From a checkpoint of a small transformer trained on Wikipedia: MLP 256 GELU.
Each number is 128 + 24 x the weight over its row's rms, rounded and kept within 0 to 255. Layers, rows and columns count from 0. Numbers have three digits each. The size before them is the row's rms in percent of the matrix's.

# k: layer 3 attention key, 64x64, rms 0.203, rows 24-63, columns 0-63
# q: layer 3 attention query, 64x64, rms 0.202, rows 25-63, columns 0-63
# v: layer 3 attention value, 64x64, rms 0.163, rows 0-60, columns 0-63
# o: layer 3 attention output (transposed), 64x64, rms 0.14, rows 0-59, columns 0-63
k24 116:126145113105150109146125107121094115120103160160128130112104155141180103138132160166125115152120169166103094138190128108122127134106155150088113115146111125144141159140131101093111159107106175
q25 104:135128095192124097127137117130127147115145079106120160131140116121148135161136094152145125101164108080129189148127110120158118133140138137164145149135167130146127161120119142159102134130119190
k25 111:114086118173105131172131125090104118095144118079123156124142087085117132106123163169093136096117111117125110118126139143117096111078149107131119143111093173117129126143137145123126090117167119
q26 112:131132141116142120116122123104163155103136159126082153081121119108130135156132138104152144146088155118110143098123098059121090099156151087110147129179125103125135071138109123123126121151153133
k26 106:153141096148157107124103144104120159139136147139125124123080150139160126137075111122129153102127120149155128152142101111147164126124165160107153109143147131138160114112128206174171119108139145
q27 102:157127177097078130142114134119129085115111093125111128140138095092154154113116119102151156133149121133161113170150100073096131126125109119129121149169111136083101169132098119127161134121108146
k27 104:145127098147097112119108133148139147126131107181078137127147109130109121167109128120129149090134147120165114177126139156124067086129150130160090136113169155137165135128129088138164148119119147
q28 139:122112129164132114145162153105112164149134129127081128142133152123142073162134150121131118193148124125142150099144138141152178131103114106115137138125164166125156110106111158106139119125102191
k28 125:113058145107166137167113126115141143129116112119135107153110087155135128108118117126147141113101078110138099120132107130151134081112094159106152147086120128134113159144150128127087151104102078
q29 108:115100180117146146164111147121123129120137117080113135205128140121139149162140102151126097112122132160167131152162166137100093145141116086134138151123117155154123118096131086111109159134126133
k29 100:137071149116112114117153120105151146153077104099142173120100117160111117141130103129145110089130159106139104153099113143078129101135116112141075117117116151094131153142142139118150131146133185
q30 104:079130130168126101144156145090130140158124142127126120105134142168158166117170144142083101083124157129106135124092114084105106155127121104113105094163134108150143135126138136121133188106111134
k30 108:090124152118113098125109083132107149118152105116172138138075106129142112167166078159120121147145111167129114102122107110131112093112123117127135152122116116112117107107154115146184108176148157
q31 121:122120163187151174127125096160145154143102099128164144132122172157138109130105145134145139135162109109188100131098160068113134127142115102128123130176127156149124138103137118127130119149138112
k31 111:161097161143137142122153153100127111103119121167113130123121136096142118125116150125088136127132121096138084139125149158170127096125155097088148147148135120072144149136207120109141116126091112
v0 106:112131165139105107106104154151141146134099147130138086158116194120132151090154121168105144115124094127131113130138175111131129129105150114120062116085165148118154143160116115130133110143121095
o0 104:096146092096103104160155157120128095132115130112132152121149098143109163113093162093094113166153160176151110105144110148128162131135154152110142153129084119096115103126143116089128153101139114
v1 103:108139137150144165102114136156033145127143119135116135180105163148117104158141145129151157087111118145118110136146122119148144152114139106123134119082130109090125080142136153103129136151149143
o1 095:118138118106111133096135146181147109137104102137159112064117151133143110124159154141099187128136159102098080104162144152166102123132131127135113176145108120148118145154124102115131117119106100
v2 093:122125155136082158131128140106121139138104110134135048116082130135118091152159157124110159126102119122105155164140154115101169089093097128154114108121127129122147159137145161118149155117160116
o2 094:119177121112141127130127131147123119084142149114094143113087142084090116113122128143124087113094123105132105103172091127163161156175155151138123162150110098126122103119104113119137146079097132
v3 098:099067121209116142169103121089096122144108129123117166162111151127164100124139145119103121120104115144126121116150115128127110117154076100104129151115109153105119129153092130122137125127143163
o3 088:150121133107156158135166143127108086088133081124116095131138121141110115162115156101104162143120136086093126113137138135169162137123125167196141123111141149153119158134157099144118167123154122
v4 097:106137178110123149138089128145128127126131119158159125126128167108052122115138118193106120132136130127132151148131161151109177164107168149148112099085094156100130132122122128136113149117123121
o4 091:123159110177114109165069156166100137156121125129085140098166174131141114120142124125159147111177145148158103116142118151129109132150131101112106137129124118083132114147117173127111132123106165
v5 119:122138103100167124149159141120185118168132187112130155168137126102119150103130137145098130148132143108095120085112119143160138171181167109096129152125118107140145123133147103120119108109122095
o5 097:169082107131111100121107113103116156089128111126085147128104077150115153142124162105138142107160142128184127161098125125120110099113130115129143092101119093171113131133120149156105104167153128
v6 099:116120156109113156123134121080076122170141064136165091122138119104151105111114120122118140150113092143112171147184173136129121125137136101083102137105163133117123148144106134110118120117124103
o6 107:093118149107123138142134120128127113109126142134090110143171121079090119137161165124117106104111119163109146127176115127151129111104154144165110164143086120075111107158129122086100130099161099
v7 117:141122153127103134141142113100087129149117098117137136127141120101192123158094084145141124144097143127081152107104122142109092121134125129063158108144170117148092143109130127119134119094142177
o7 107:105101086147172160141142155107145135114109134076120161162147129116129090169142139124151128116093098098100137133132113090158115151105110122144128163101138138097135090135120129104093139144142073
v8 097:191147116102099123139166136131160178114157140122154150114147088120127151134085111117147109141118145142108136112139093104153141115126164131128101116167158169176111155098123080138114128125126124
o8 098:104118135160133149152161127141127099124151133118147129187117087138110151123130109138131092126151078124146183162141118122124101108111117149099123140094169142087167107105104158088159106143137126
v9 105:105130152126110111116148145137141129098080150146104129091097098144159193110149115152178134137147097158163123131150109166093123143105157124165111145131180117153150137124116122129135109123132090
o9 101:134152099101115138118116137131133144127120117095172126131150139118164139098134053124071123134144136169146166117135148095079133151115145133133142117088118114080133113137151104126143171135154157
v10 098:117145147111139142117126143124113147138197079125126063116117079129151099110132115122122123114129111114166113105109159132136129090157145117118149132160122146120169101141134123143094192155153134
o10 098:138136124074143135119108150119138133143147134117115118121130161124095099062149169099135091109102118134105100128132107127137069059142162109131123144153104131112115137127116140138143144098144079
v11 088:108143122116113152151108148091108089101148133147135146124159125139094110088138118140093129084171131103136088132168131122172143119160107171129115088168145110088110151098141115153114132160115128
o11 090:154128188154107112139142127184095080140124154113105138118128140137101155113141169066131120117141081154112117142116122126093117103149091110154124135115121132161096123107103111107124131128169113
v12 103:129165111151149134131119121089118119150129122136126166113184156160118082138092090121104122154135171148159148119158129126144141124155107120071126163116118074150157131158110125153145098132116145
o12 093:078088158120126096140111087143168154115128131121106116117122071085149116155114116084147129123107116130088130177137138107127143134125148106130119133166146144121114149143189145157151098131121117
v13 082:100122102130127137084112144100084130136135163119098139098123100092094161132152142141125131107144142122188155118145142146148155113132105096112147159142135089144128102146170082102118136162169124
o13 085:118134120126129139140164154148132143118123089166207141096131124156116127109139129119119143073120138125124094162125136138082117151134140146137141150137116125152085173163131132178120142114182121
v14 106:138085127175112097132127094126141091123084147130104109104121140133137115160134178126170101151125127169150075155083115123116098111112125110107129111080115107127107151122137136141139153123111173
o14 098:104161083116111135090075127124102105112137156126144120125117136124122095146088123128101164140096126116072157119127167147096169143146100114135111126089112135126121093125108151181144090122126118
v15 102:127107113158135101149126123127121102184110130164158148163158167118147093161126123127150120136114125098098122110106115120112155122081075167118138135090117110114113167163133169114108145116106160
o15 098:100134130169134160099131133157089125122137131121095150125122173152139103176115165153178128186118139115094134145155139142140159158169136134119122126144117124178136116145178131126125109164135145
v16 116:103153144094117123108131111105169139153138134144092163194109113135100162096140089146104155135155147103152098142088130121139120140130169078089109146116160108129162158114132119127134122149125137
o16 109:149137092127086107127067142174148131150116105131119124140097089144137181114190140088132136119110146137139146139115138130110122093118124171134179130149119136145142131125155154160116130152167123
v17 085:123130130140134143166088118125157179111140122150099143091085118162076134112137169147135117089124157131131125117082110117107151088132154108115101123114103169131142184116114139130142108133104153
o17 096:168143118140113132177122116173136132130129115106140151119131114166118152118106120158135126145155113089153148118141162147169165120169147138130143127154155141129148170113108162168192166112128151
v18 087:075132127124129116119134150075097129098108111095113118165165132151161095131146135103124146128157096119155110118142141163132119136123066138128155119160129164087100102145136109123145141174131090
o18 080:154146154108161186140151116135132088121124123169136069115166130144095136153168133101102137133106124149120103135104105134121103102153136146140144106163137112144106144146115049139122138140124131
v19 105:144122134103144137125136102176145107151194151129127113153121055101083120119126116140139147165085083129135147118134148129104098099139167072135136130162125115133111135130109148137119131127136150
o19 108:099148128090105098100081122092107118121113126152116091140098108131147100102138119142129104080120146109113137135145107107107093106072140107062150143102119112142120124135110154094115134132158094
v20 106:108177111108172111101108120183172132129127122142086140170157152137113123142153086148090117127153153125161133138104137117134098098126121097071128161118154111132149108153131106126154102136137132
o20 100:099099125116108100142112129107170133163129115129165131142143093159142144120103127110152151131092149119162088150096133135126128122135143114095156170201158148131135158127184098144120124151119113
v21 114:140107150145111145141121111193103119115150120138126132143158137140074103183093116137132129149140093143120147123126102088140087122129120120189116138148107177111128117120091144161149122115142162
o21 116:115135177101161104112126116111107101113119153125110090151102108103170107118120106167112141110140139092102117110136109162151140081099099146095128124096180114104143120111125132071112136131100142
v22 081:093129138102164167127100135132105110126158100141115136111121146133108132132118108143155129164205108133149119123144108086107130146124166086122112148168133126083115153145071131147135104164129138
o22 096:114092143105089154137096087135095073130100117115122130173166139101107092090165117125105160103131124144123086127114157136113120109065120152099107125143125160128129135139147153109126136142144142
v23 111:176107150140149111146100122148111127105135113168141150110148156143105105143110138152146112096137116159163132125145117072143134137128134149143136094154140140147120130066108134151125100119049152
o23 107:125100156150122115146155114143135092157115184104153128140167129142134187139105107152168110126164137152086120132115175151134131131138101106142087125118143128122152120123130198090127126128138139
v24 119:090170121105145116107142123151146144114132151164147115117130106129120133124108152130100113087130113157125128170151115120116174114085110126137173158098163163133074151080145128092107130098125104
o24 125:102138135142084175155139121134140117130158100149152096143130174146099147113113095118136121143128119144166090134158158135134074163178080127162143128150124145127147115137119099119109156163117148
v25 119:108118135106122126136128142119117127167110130131126172109130112121118090085133071124122107131102193144116177106175107147134124157170129122077086166102115112129133119137108103100127131139132098
o25 116:103111156104122090132132149138124157112120063105096116104121105125120144135155102090123149111126118062116171145125128138115127148096169081135103133144112099094123154099165097128117139110138141
v26 083:138131153137136145167118153137117149137131137111156097106150128108175108131180101175135111106143119159147151144125142172148122128150143140110091110137170130110125087090101156137092170125082109
o26 088:175146140131183115138137154133130139094146151128155133099189177162126129119145121115152122147158133165130140164121123127143142120148131111167108177150117107100158113128116118092099142113173113
v27 115:143072144144133142129110115143127113110133109151126152122110116101079125111067142148103119113130099155141145135129107124129130119129084108199140141106126140137093188122122144161159089097133119
o27 104:143119151167143106141113153114107116082131118110101080146132139125149146114093106127130104093128109111119087060142168150145148161125136113131183109100139122141117079126116158132112155133130161
v28 094:094172083090152132106136127131147152139165137094130043110165097136101147144115136132150134125127097157123130138109153148106137144098154138157133121121136095138100115131134098125098125092092131
o28 104:117126151153134139151117090097122154146150141173141133113146143124157116136142128181138120172176171144168117164124115114114108131118104107117154182155139116104131139172132145149184121139153132
v29 109:146111134132135133166145097132119097108124083148156091167160089147138128159142100099135112108125076110109091158104126107103094149107092161157158094142132123131170114102131124137132147136123162
o29 098:135121139118158153067101147141103142178138175102102127141096125066102104145137125183109134156106135136127147092124088118129112107133122087145125109106130114128182136138126124135108107134139113
v30 085:119130139093098156090133125108160144200155146128142140131113151178148134103141118084142184141109101149102152120136169103128110154135156108096113138117111091115109152136125154107128119153133148
o30 082:126117124127090157108146104074133129146107091162110165129142095126150126121175148122123128150112163106106142107141124120111160131106144161134130145189084117150102152107163160120133167107136098
v31 118:137088126114159142136138131141145109132132071126138159163141103064148099071074124139100121162142144101111112121148118145148106143122098127131109115162129131107095160122111089164132137139123104
o31 105:135096137168111112132094158105121064113142142122066091193160159135093134167144163085136130116127108132119134126114150133129121121092148129097127124100151145132141102134123106120131120148123154
q32 106:114153144116111126153160171113159113101164135115137146157143139133121153122112143082122136142137132123116110136179120122092151131145112164133141124107104145149160106123142114156072216139127140
k32 099:129125102139131144095110108128096180149101133176144118102114177150113112109144131098117107132136121132134110114100162112181115125099119160122134183149119125124125081113156089118137104161148087
q33 077:120133141092156137150152167133132129096142152151107157125075149090146110127148105159120141103135152153130122137160167137121159179122139110138105097103175093141098083080129121108127151122134124
k33 097:146105118127139105087163106153107092082119125119117088152168149122128143114107122090141137120151161138106104149138105179113139084157109083150109156105122104174104156112110141117141146130117140
q34 079:107142159089143150152146180095152108115136097150103136107109100114104122115120123120096109170132115095150138189123105103095098167137143133128113130146108140152127147117148095099069140131114118
k34 081:117116125146108126161124102150124098119135115059134122133170133142141151121131114068152109142139128113111084156141101130127109121131094091153142138130127107101108110092172150101138174099093159
q35 090:127105119125141140138132097146090148113093157111135151135188150152158141127139138134143092095170171143149156148112123156123170086147122128191118110112138113104103108125102114125121152124174125
k35 093:124115092123154099166134119140132135127125118128134138145093110122126156129117135160084130104126149082158134178173135156116114097128111178124180140173128099142124120126104127142165158141182112
q36 069:131133137145188145138162129129087134155142142134157136164147135145136138150144114131106143169124116113160164138089153152165144112130127172122134150141108109154051122169129114128150141138157161
k36 088:168131110160132165142134113132123148130135167138129151115140105201074148133162162144147155178139130130143097149120145176140120134127111130156174144133132116164122158128122118111160110157115150
q37 095:089167117131073096123141147082146123128135121138136117133108107148122122112127144090140134152118086101120115135118135114100065144089163087099125113147112167128155162137168126153138132163099135
k37 110:095086164104142121155128131124163110135105165113156102135147145138138147107124123126122072060124122109101121109137108123093144150095141083105090130141099115111124129147170135138095164123099130
q38 090:136122140108092090147173095121102132173148109123135132184122104147111118115141140163144149125161119123119091123144075160161138130156145122125119108105167102155163126103113156158092139108105144
k38 097:126105162138112145151139125077141168091118123140121166167093151094142131138107106130076154091106131119143122120113157118129128096161133183136108104110108122130084126113081088150114136125122114
q39 074:147117124118162163141140143126133124120129158124098149134163114078147134150140103127146126130122098117110099131117143075102094133149117140096218133147122156157161099121115178132141152122124109
k39 087:139169112143161119189131149146122157167176091180097108157141105146116147154146127121166107175128128128123117139128133093117141143124114125142112125132154091148114137139093101075143134105138140
q40 081:146099105121147100116082194130107129112149149170131132149143168144125145137087119125119121116093086123157123127129099118163146136106120121153127118129147139145150125169154098126104051132117139
k40 092:129154111124104116108125173091134127132123120150138104116097104109155115108145103136131101144093123093139147076147119120159109132116155143117167142116152184165135177193139122132123102113102105
q41 086:160093145143128096120173159127152146073126142123170148099138111107138118069131126101096129094110132128117139110171144127114119137097127137082136119133097118107078082089144118111131149130130122
k41 081:154141108089139111113105164130092063145126124117121145122136154128128138169111135149190125107119109160147127121104156160085165163101121116161130160125101141131152093130125110112142122157153097
q42 096:118136148117126126163144130116112104103116156146114088082133150143139119096142116164096144146184187133146094142173114124126081096121125133118172077163128129097106118144127139156129129137115128
k42 087:114130119130121170117165081083168113187126064109140147103121123116167134127108139127142084112101149145111140149108133095128147136091126121161129104156142109116144102146131150125096142101120096
q43 091:124140114115118153110112130117138126114140172145155146122201197128143144112146131084146126126159127153124108106120154152100156180084136122129090149135160120107114121136106128091117122126111088
k43 094:147115089099138132100092134152105137087124127140147098094147123099116172120090129149159144109096141103138081126099118156154093131149137167165158152154111146127149159131141146115143170132141093
q44 079:140142131132119118108135134113151127146133150114116129121122131137124114060172142169111059119105189150127119114115127107138132146150163167117092180160109132116159156091142122132146136111103141
k44 091:144115128116123127134083137163136122162138151126127175129112136116103103159090130100110106151090122183089144133125094148120101145186089125182104122132108162139127122131123093137107110159120145
q45 094:092137143120144125124136122167142156150157113109178179134118087140135116148121126143114120135159119110134146145111110115044085148111129119115093114127152110143158154152091132148146148125143175
k45 104:107136147150154114165132110142138103134106107148141106142192171160138131099117100156136136097137141111134098113112120132143169138123065164090132123099147126109124133088161119101145110162165128
q46 094:071115115137132126144148138138146148144135096161099105142175170145123122189163133157106108161125109150121157134122100112124135112117160090120140128114082140135155107118121081089110124132090124
k46 083:164163111167127096119085116126112097147145185142130125115087159104132157083154114107121104134130135062091145146124145133155105109130147144149109111120112120106146092122136135109096120104160120
q47 078:086095130131124109161120137141161122104090101103099127123133107138150126149084167115091152123131098117110125146161089081131121183128139139158102113117168146127105136113164093154122111164145134
k47 083:169152101101135138097122148132059152151124109123173162125141156135137080097148102102120108136121113106189154157127113133137129103098099144115117127112170110136105113119125163123146143158140118
q48 104:150121107097072127131165184093164112110152131097094131149133158133102128122142130137069139157111141099098112117170110140119137158121130129161157093144087114143146128143155120117102110115112109
k48 087:126118111111165144114113131138129147117123111104112112118090104163164101149147088058140087102135136155148159135145096113123147118160121135126144151086115103102155093107112136145128179148167123
q49 099:104092158131164153133074099164092162148105124132152142113138105108162110130127082141153152099143126132138127131111177107129136114108109166123132115089166133117082134138115117157144130164168134
k49 082:186123101143157171103149110109089128111108108156134136142135129102090166121114134083133171117131165110139100158131158138123164075120129141118169125120104119166122103094107138131121148140144112
q50 093:108108150115124113140081105153097146121110123134151181070141087123137109111112105133164127135135134120135125173125149110141166110132133137140100094121188119124062120127120130095113111116161116
k50 089:148138072106143127114157097106092139116106131139142088117118095116144097135099174161131126153151138081137133155145132128137128117126171176118132135103078130118122135099106103153173162108126101
q51 081:158137126107142120130153084127101116094087138137142119138130115099103176127108147131137135073110112115079132101071104137110144129106146174124103128141120074172112143110148119150137120148151102
k51 098:111132099111123122151108192162109156101116097162067120155151135144127143153156100127108102124133137093134132095144112184100176129138105139161132111110161121099141114117133138157123138112099134
q52 090:144150164105132138134112110161134104123149121103148134172158148119122128093164103128106155134142140145111112065103159173118172130127123152120082171098127120105172117150130098095124137150146116
k52 097:140126101117119101149159091139137121080124092118109092152127146132117120129119142106114114056133145075113127142150107095138096072111137108130149128144117109149135130119167159161157142141168150
q53 057:058150134114085130105106139106093110105122077150144128137101113124110105123126119123111113149137119139142130098146135136099110139095134068092081113110100177116121130157126112118115151155103159
k53 090:155099088146128115093130102102095133129141146156134159121126126107108119133112168170142162141136143125160141166094108110153128105143104174104208127127121135118152140108102098121147120153151152
q54 092:126159129135138117138117108145102132124119112147127159070186103142133157133142146142131117118125084090111162101066159144130120124108157132159106167099153153121104156133146109088144123121170110
k54 088:110159136136112151107163122167087179092138136115156103134148162136074148147118147117121141115132132104151160127112098132106159145120127128128102119090085123128147121167125122099132078127128183
q55 085:139123166152096119125102097178138139126133126113154134173111135121093133174136166116167139135158110137158122167148141138167119137145112180127130134137099131132159160124075123114160097167131133
k55 085:125114185135130153124149128135120086148140177101126122142135160113130121111131130093136123088118156066111110076139106113119120131121086078126095143118119170111130153110107154111100129134085133
q56 091:160118167094123127118141126087160127127101173141137147129136105116117121102162122109124151090095113131110119119097114085166075116132122112100096131089171144153133137162152100134105089159116110
k56 101:084109067131114158175162119123116171128131102145115108173116145147165095123124114098158087124145122086137145112131121152103124131105139159140104126142157134161131104142121134124158138154120179
q57 095:172117119146111142117146109146142150090136132127083098112196137153089083125144131096166104096144151146132112145144076152147102122148110125104139103104170110144109133120135123128133166122155118
k57 102:132166116123186131139159115146104140115110161131101149100128128130160134098118150127127145101080170137133164110150164122127155111114137138137133141173110153141080070122096173120142099117137137
q58 083:085148112102130105119152177124145090156107129070152141130119103127144134136166110138082158122137148102114133130133136161107106174125120140114109137115100114182115131149145122123064129155154139
k58 089:173141147154129146142114125109132149108123112120148121178151139170132131133132125083152073144109097149125107143097138149106088128115086148127171136098169087123111095090126105128142136157157134
q59 088:123143129104151140124123116114110131092112168167123085169195111142086132144147118156130159127145095131135147158113114145115145074135135109129118164134130123147120091130158087129139146150181112
k59 095:134159088119100164144146089139137158141098166133097099124125155147091150118145090146108129152188168122124167147153142133152130107105147163167153155116124112116136119113099113149119145100098123
q60 085:136130131126147153114140148118156114118151128162136113166112092126190143181103145123118127150136125105094122129172102085111110132143131183157116139108121092137160118103117160089099122147149165
k60 080:096151143087127124153163148163116107115125123119133122158171166103127120161188098068105139125129139168111111140125125121101109105121115169099154109091137117114099128116150119110148110096101134
q61 094:113077126111144140106163129133124134105094111090098126118127115077103126148134109071140114103119110127099100124124097123150159142086107123145097133134155092107155142146096108166129144188136120
k61 110:166146117089121145155133117139085162119113153152103142122124109127124122132133157123155147072122130091194141132138174158122102123106139135096145092114126129104123114136139175142143091169159111
q62 106:118101133125118095099115173138142107129087126145131132140177115091150127135136129112092149109142107142107083147103155136097137058113171119116118115091118120107108142096145123112119081115166146
k62 105:131138130076085099134103096092116155107145138139131114165203149146148138118157109137114120071127101115116107133148139125104097151093110148155120113131120131120141121141107129166129157110178120
q63 103:096073082111112145155174105145143132151152106145122126130088163154139138144120161163119088098124123136159142134134142102089092142119086085155135134122135091140115115136160127111129140172129122
k63 101:115140124097120116107111127135134137137159134138143129093129135107160097141143142111133152173141118130102163125099110166185174107092157104095151154123115096107109157119144124131088119174181109
v32 086:138145124092105204134149098104097125093160119139100090120150127123110128077131114138086132143148156093172103099147117125121143114121136135124189109109118128151136145124154089128106125131125106
o32 092:106119119142144105123138127164159128128135157083159149107138145114146145150108178161164117146156151161133124146152076102165086117193114114122125124141130090112154094121110131123123157160131124
v33 100:162144091149115134137089118159153129158073110139122125082101175173112113094163107113107081135111122138132133116110133125164165110141126175141138123126163148140139113110160143135106125109122165
o33 107:113088106115107120152149155114118157137123163156078121152112165086165130122168140157111131105130157128129112085147109143152103143088188126138153132115143106133173145165153109138132134137127107
v34 093:090137131076124134108078097140138118149133130104131150110122113141134126127122136128086119094135113177116153148083175134142141182152149117104120148146113134099077103100112106113106168122147106
o34 112:125144103137119095088150129138168159108125177143124122122118125116132149154126125147114156136126081103090131107145160140107170144089128139132123162117122177157162139113155079073139103132119104
v35 099:123167117152129153153131067159113128127102134112113105105146108123100115195158119106113123166148116092165105131109118086138112131132113149142146121114172161126169162126142116167154136136142143
o35 101:131101092124122141151183125097138151133090088124106145081090115133131125128134120121144135119126144149112085114127120109121078109143154168146108049133137096115123111111119101117126163113097126
v36 099:124122148128129132174097118155155094105112141126124127147110115095179123145123143146127124133094135091120127085124151136078083091162121147104132170075133129163128127082122145143148168131152116
o36 109:091138116171162126146138107122115118125131135123100102111125072121105168110145147163093123157175149165110141149127132092149143145104132171118151124147087168116133138115139116096158094096099136
v37 098:157097101136153114157133162135141086105135103126127097137125106114131087115110156113122166101139097125153100116127052120127107093121132110190134114145160169125110147107118121165130141133154123
o37 085:075139097124105146133097116145130151136123109165147149098103119156126173130130118124110149084135126116142133151140111115151070114135151126112109162160093081095084145134147159133124072120126128
v38 099:123150063097142098132124096127183124157141112121119108102124117183138129081167173114146135169155099118131131188123145103150160104141144145153148123141113140125127136108121128123140108148119132
o38 102:122140093162109132093140159147166169127126092111147153133092129102133119101101130098084134095094127074128106107149142160155129145135122161129125122065132092121137121111124099145092127122099141
v39 105:122142158115134151150129113108102140088128094155107107127108083130117101173107126124169136122164146200136102138153119103150126120158091120110117158087117142149150140117120142139157157151167103
o39 107:141136112188142146103156123064166128123108130117154117116153097188143180107141135111138118111076153125104129135115116111136127130166113143127154080140100165153126124125159148122110125123117130
v40 094:120146127103092134054147134107146073120175124122106105119172093127102146172118129143135134130150125106127147149146141140154119135120156105168148132146113151070157158122116110123153117117147109
o40 099:095093105129140113153138108175133149155108078144136094133103139132105140142086101138152122151094089107128149116120130143145147157153128081154133102174149131138141133125154100176125133153097164
v41 105:178113120098102170110142151080115133136153153153126170157125104124159176108128164141157144132100112138099112113138149127107139151120155146146142105158096134176112120134128137098100151110087107
o41 116:111117137112134096093083105159128151132147127102146124132101099098122123155107112129130134147147170109128155154100135098092170138129079151117172162076114131114153141138096168124129107131165154
v42 090:081109120138197164082164127106142094123107156139088140134111156136137152117110149109131150107135156151101116092126115107103094135103131138092123147143101101094128134138118129140091168158124121
o42 088:149126153119146113138084121117121128155093113132108127105164110133148167118090091153121062158099161144089101121164160143172157135136112087113137123116129118144123102154145135104146134090120108
v43 102:096081124136163105189126141128140170144112139115130135174118126108137118120140125127115129109120143137106131112105121126122173160114093177151172139166085078126114097087139135128133114153126159
o43 094:171144103125116094136137147125126086081117093093176127152150133123137137114095119118071132122152072139156101137130151168128119113117148147132127155076120127106133124133097120115149112121171099
v44 093:146098118151182107166129171147066134115121129118080157095157146114124168132103113106135143123099176144106095107124116135144134163139102120145106120136140134134090122163129143115135132149083106
o44 093:168125120120086137148118130098141124162101148156145151110157085132135101115163147135144126101140113145149163118159146115066152150151122122117137128150101147075138140126133183110137175125166120
v45 095:121140162150137137111077100136086130128119071132155136145143102110116134147133129166146122121148092162151118138096138177120111158120102119091104141072150168143125121127136097115131115112143180
o45 090:155113163107103139109155089139129117116128151174078128145127106142093150164145166112105102132115101119120151173128125122115140116142120195127101085137139143159126121155137114100145100148092155
v46 100:107129135175158140144153106091114135108147098168158129113082109115136145156144133146167107113148149132110106152179099143118167131135109149096129142119144093176107117136157126137103128108092086
o46 098:123126143073120169095114105131132108134126134079149135112163119139128148108148126083137070151090174149116128139104078088132143138126157103153138133118108112134147126125136127091084150126162135
v47 112:135089137177174148172134113150101109141139101159142163144130130154146115134128110139117123104130157148144130189152130114126127118154121111083095151139182150148084156112120132136145081140123135
o47 098:163131141089079107111120120098107140141122145127107159135131119135060134113159155096138141134106102153124155124145111137105124142113129148143095139108081115140076090140101094103098145115173140
v48 093:116078123116134132107146092122146143120113098140105154131129067119132170119127109123122111142083088139122166123163142118138123180121122163098158130143085150118115111071128129122148144099122091
o48 107:143139092106116103156105129141166096124112097082135106129098073105136147144114094124140157135140112105074136131149143145121180166144140111149130110083114162135140117147120118166172113114127134
v49 091:116110095152101120139144164133124119173106097119123170122123146138136093138135142073145080105124097112102136096101148119140131111131146143190177125114140146156128129156115106182133111124133097
o49 099:134106072097094098102132096141131126138116073139130106108128126131149157113110143126120147111179155170155117125159154118080109093091132135127138123124157107134096165135172097143109137117150130
v50 082:134128158144150143100118116082097105153095087122143121136121130115133160107154150174151151127139088134148145155150144148138112121118171118108075182107114128103137099152086129157151155100125112
o50 082:122165102147118111147135124125123154132167124170112131141094078167107110144127114144095059178102130097128150147137099153147145152128129120100161113117148146169141133133150092113143089122121137
v51 096:173130143132148146153109097168169143130098126149159105136092138181128129118115173097113123132069133129103108121119142115106157137131139140145110128134110082102106117109124113128083113153133073
o51 099:147123117142127118121165176087145186130119150097106149114150142104151146101122094086120144144125103162162163118147116130169127135112133111118134141080159149076117132157135138107143127118134081
v52 111:124123106088126150176135131102129131154135138155114115118128115159185152103127194144103114125104148092165136111160128105125157156138105129151118112163138124133178155114106098156116126113142084
o52 101:115099069119133114099128137100167117138144108108133122112028130121129112121127127105148127153112147123128122126134117089151101148136138112096142176116146112075150093118127129085134117138119128
v53 114:111126148092155120136092138147105162179160110087147116116083086124126124118159146116160108132124117145063125138102174163123149172115138131140104122116109119135105091153127121124117161155115136
o53 110:139146147145091108114146133143146113090128145115138141144159101142158149127143102107117114091173092105154156147151165125086142152102147139101114110091170135132153142070153147092107133156143146
v54 099:076121151123114123099126133162123093150149156118102104130153114086095119150122152101155161104123090114121191143107152100121118148121092100114107097158142164119112120082100118114137149137116145
o54 097:154156139130152097156125139120150140094118107164077124118148116122110117137157114110133162135154131113079129122148158104108187127127129172129137141179105087120077097086129136134112135126103108
v55 088:148111119173146138130136156145148113147147149127159181141138146071162135132116119123137158185109168110114169125120071146090133112085110110157111132119116156131117128124110115095151150148131136
o55 101:143140154117172137159066130124070157140150162129136180150144075092119169119140143129100141137172103125140123138108115103135163117151132145126133146149112110119115145135101152145162115115148141
v56 101:145191110092134157126131122107140133159143148098116106092101108136122099164169143126133154130137106132129157129134107102123106106137150143119095109088122145139152161205128142178140139131107136
o56 104:124143144170145141148154112132134178148128104138099123108115124161147157148161143161152127116129178100133095091082146093147108139133129097135122121125167110156140098075140148105115135102152166
v57 095:112130116142127109126139124170129144079141076130162102148165143149153126169122101153151129130128129119162127157102097149139175126131152137151122092135145136125087169142165084135122076133145147
o57 108:170124126131081147137146141196147143165139142162142108139152150129073114150137164073136148105119080163123136118105126136148090099156146122135094145137145130112129117156109128145140108132108140
v58 113:128129129067112143126124159104084124122166133119119128111097108117152095157120140122146153141119115126131125130136093163081089114164109133171133107128155157135179144145101148165138166149128085
o58 112:120116159156146142116131099133138117159137114123156134141122101155146168150137107169144156130121159123156135164073112070095087128128114128140153147192118126146127139067125151112141119132122147
v59 084:174119124133105163094138134149109121120137134106145117141122128106150132100114117093110122160105088104149124145140111135115048114102139132150114074152123136116163145205127138123137148152129118
o59 091:108129182132142153133116118126131158171138156108126154122097103152123094151127097129155166133180126121139149149125149137131098102139094105117070117141157107110114129113109152172173097148106153
v60 091:169190125134120131096114138091095136154140111130109147078164118137139149128150126141087121113153119140117140155110141159157108143130119159147141111104144133122163141160119173151175116101092164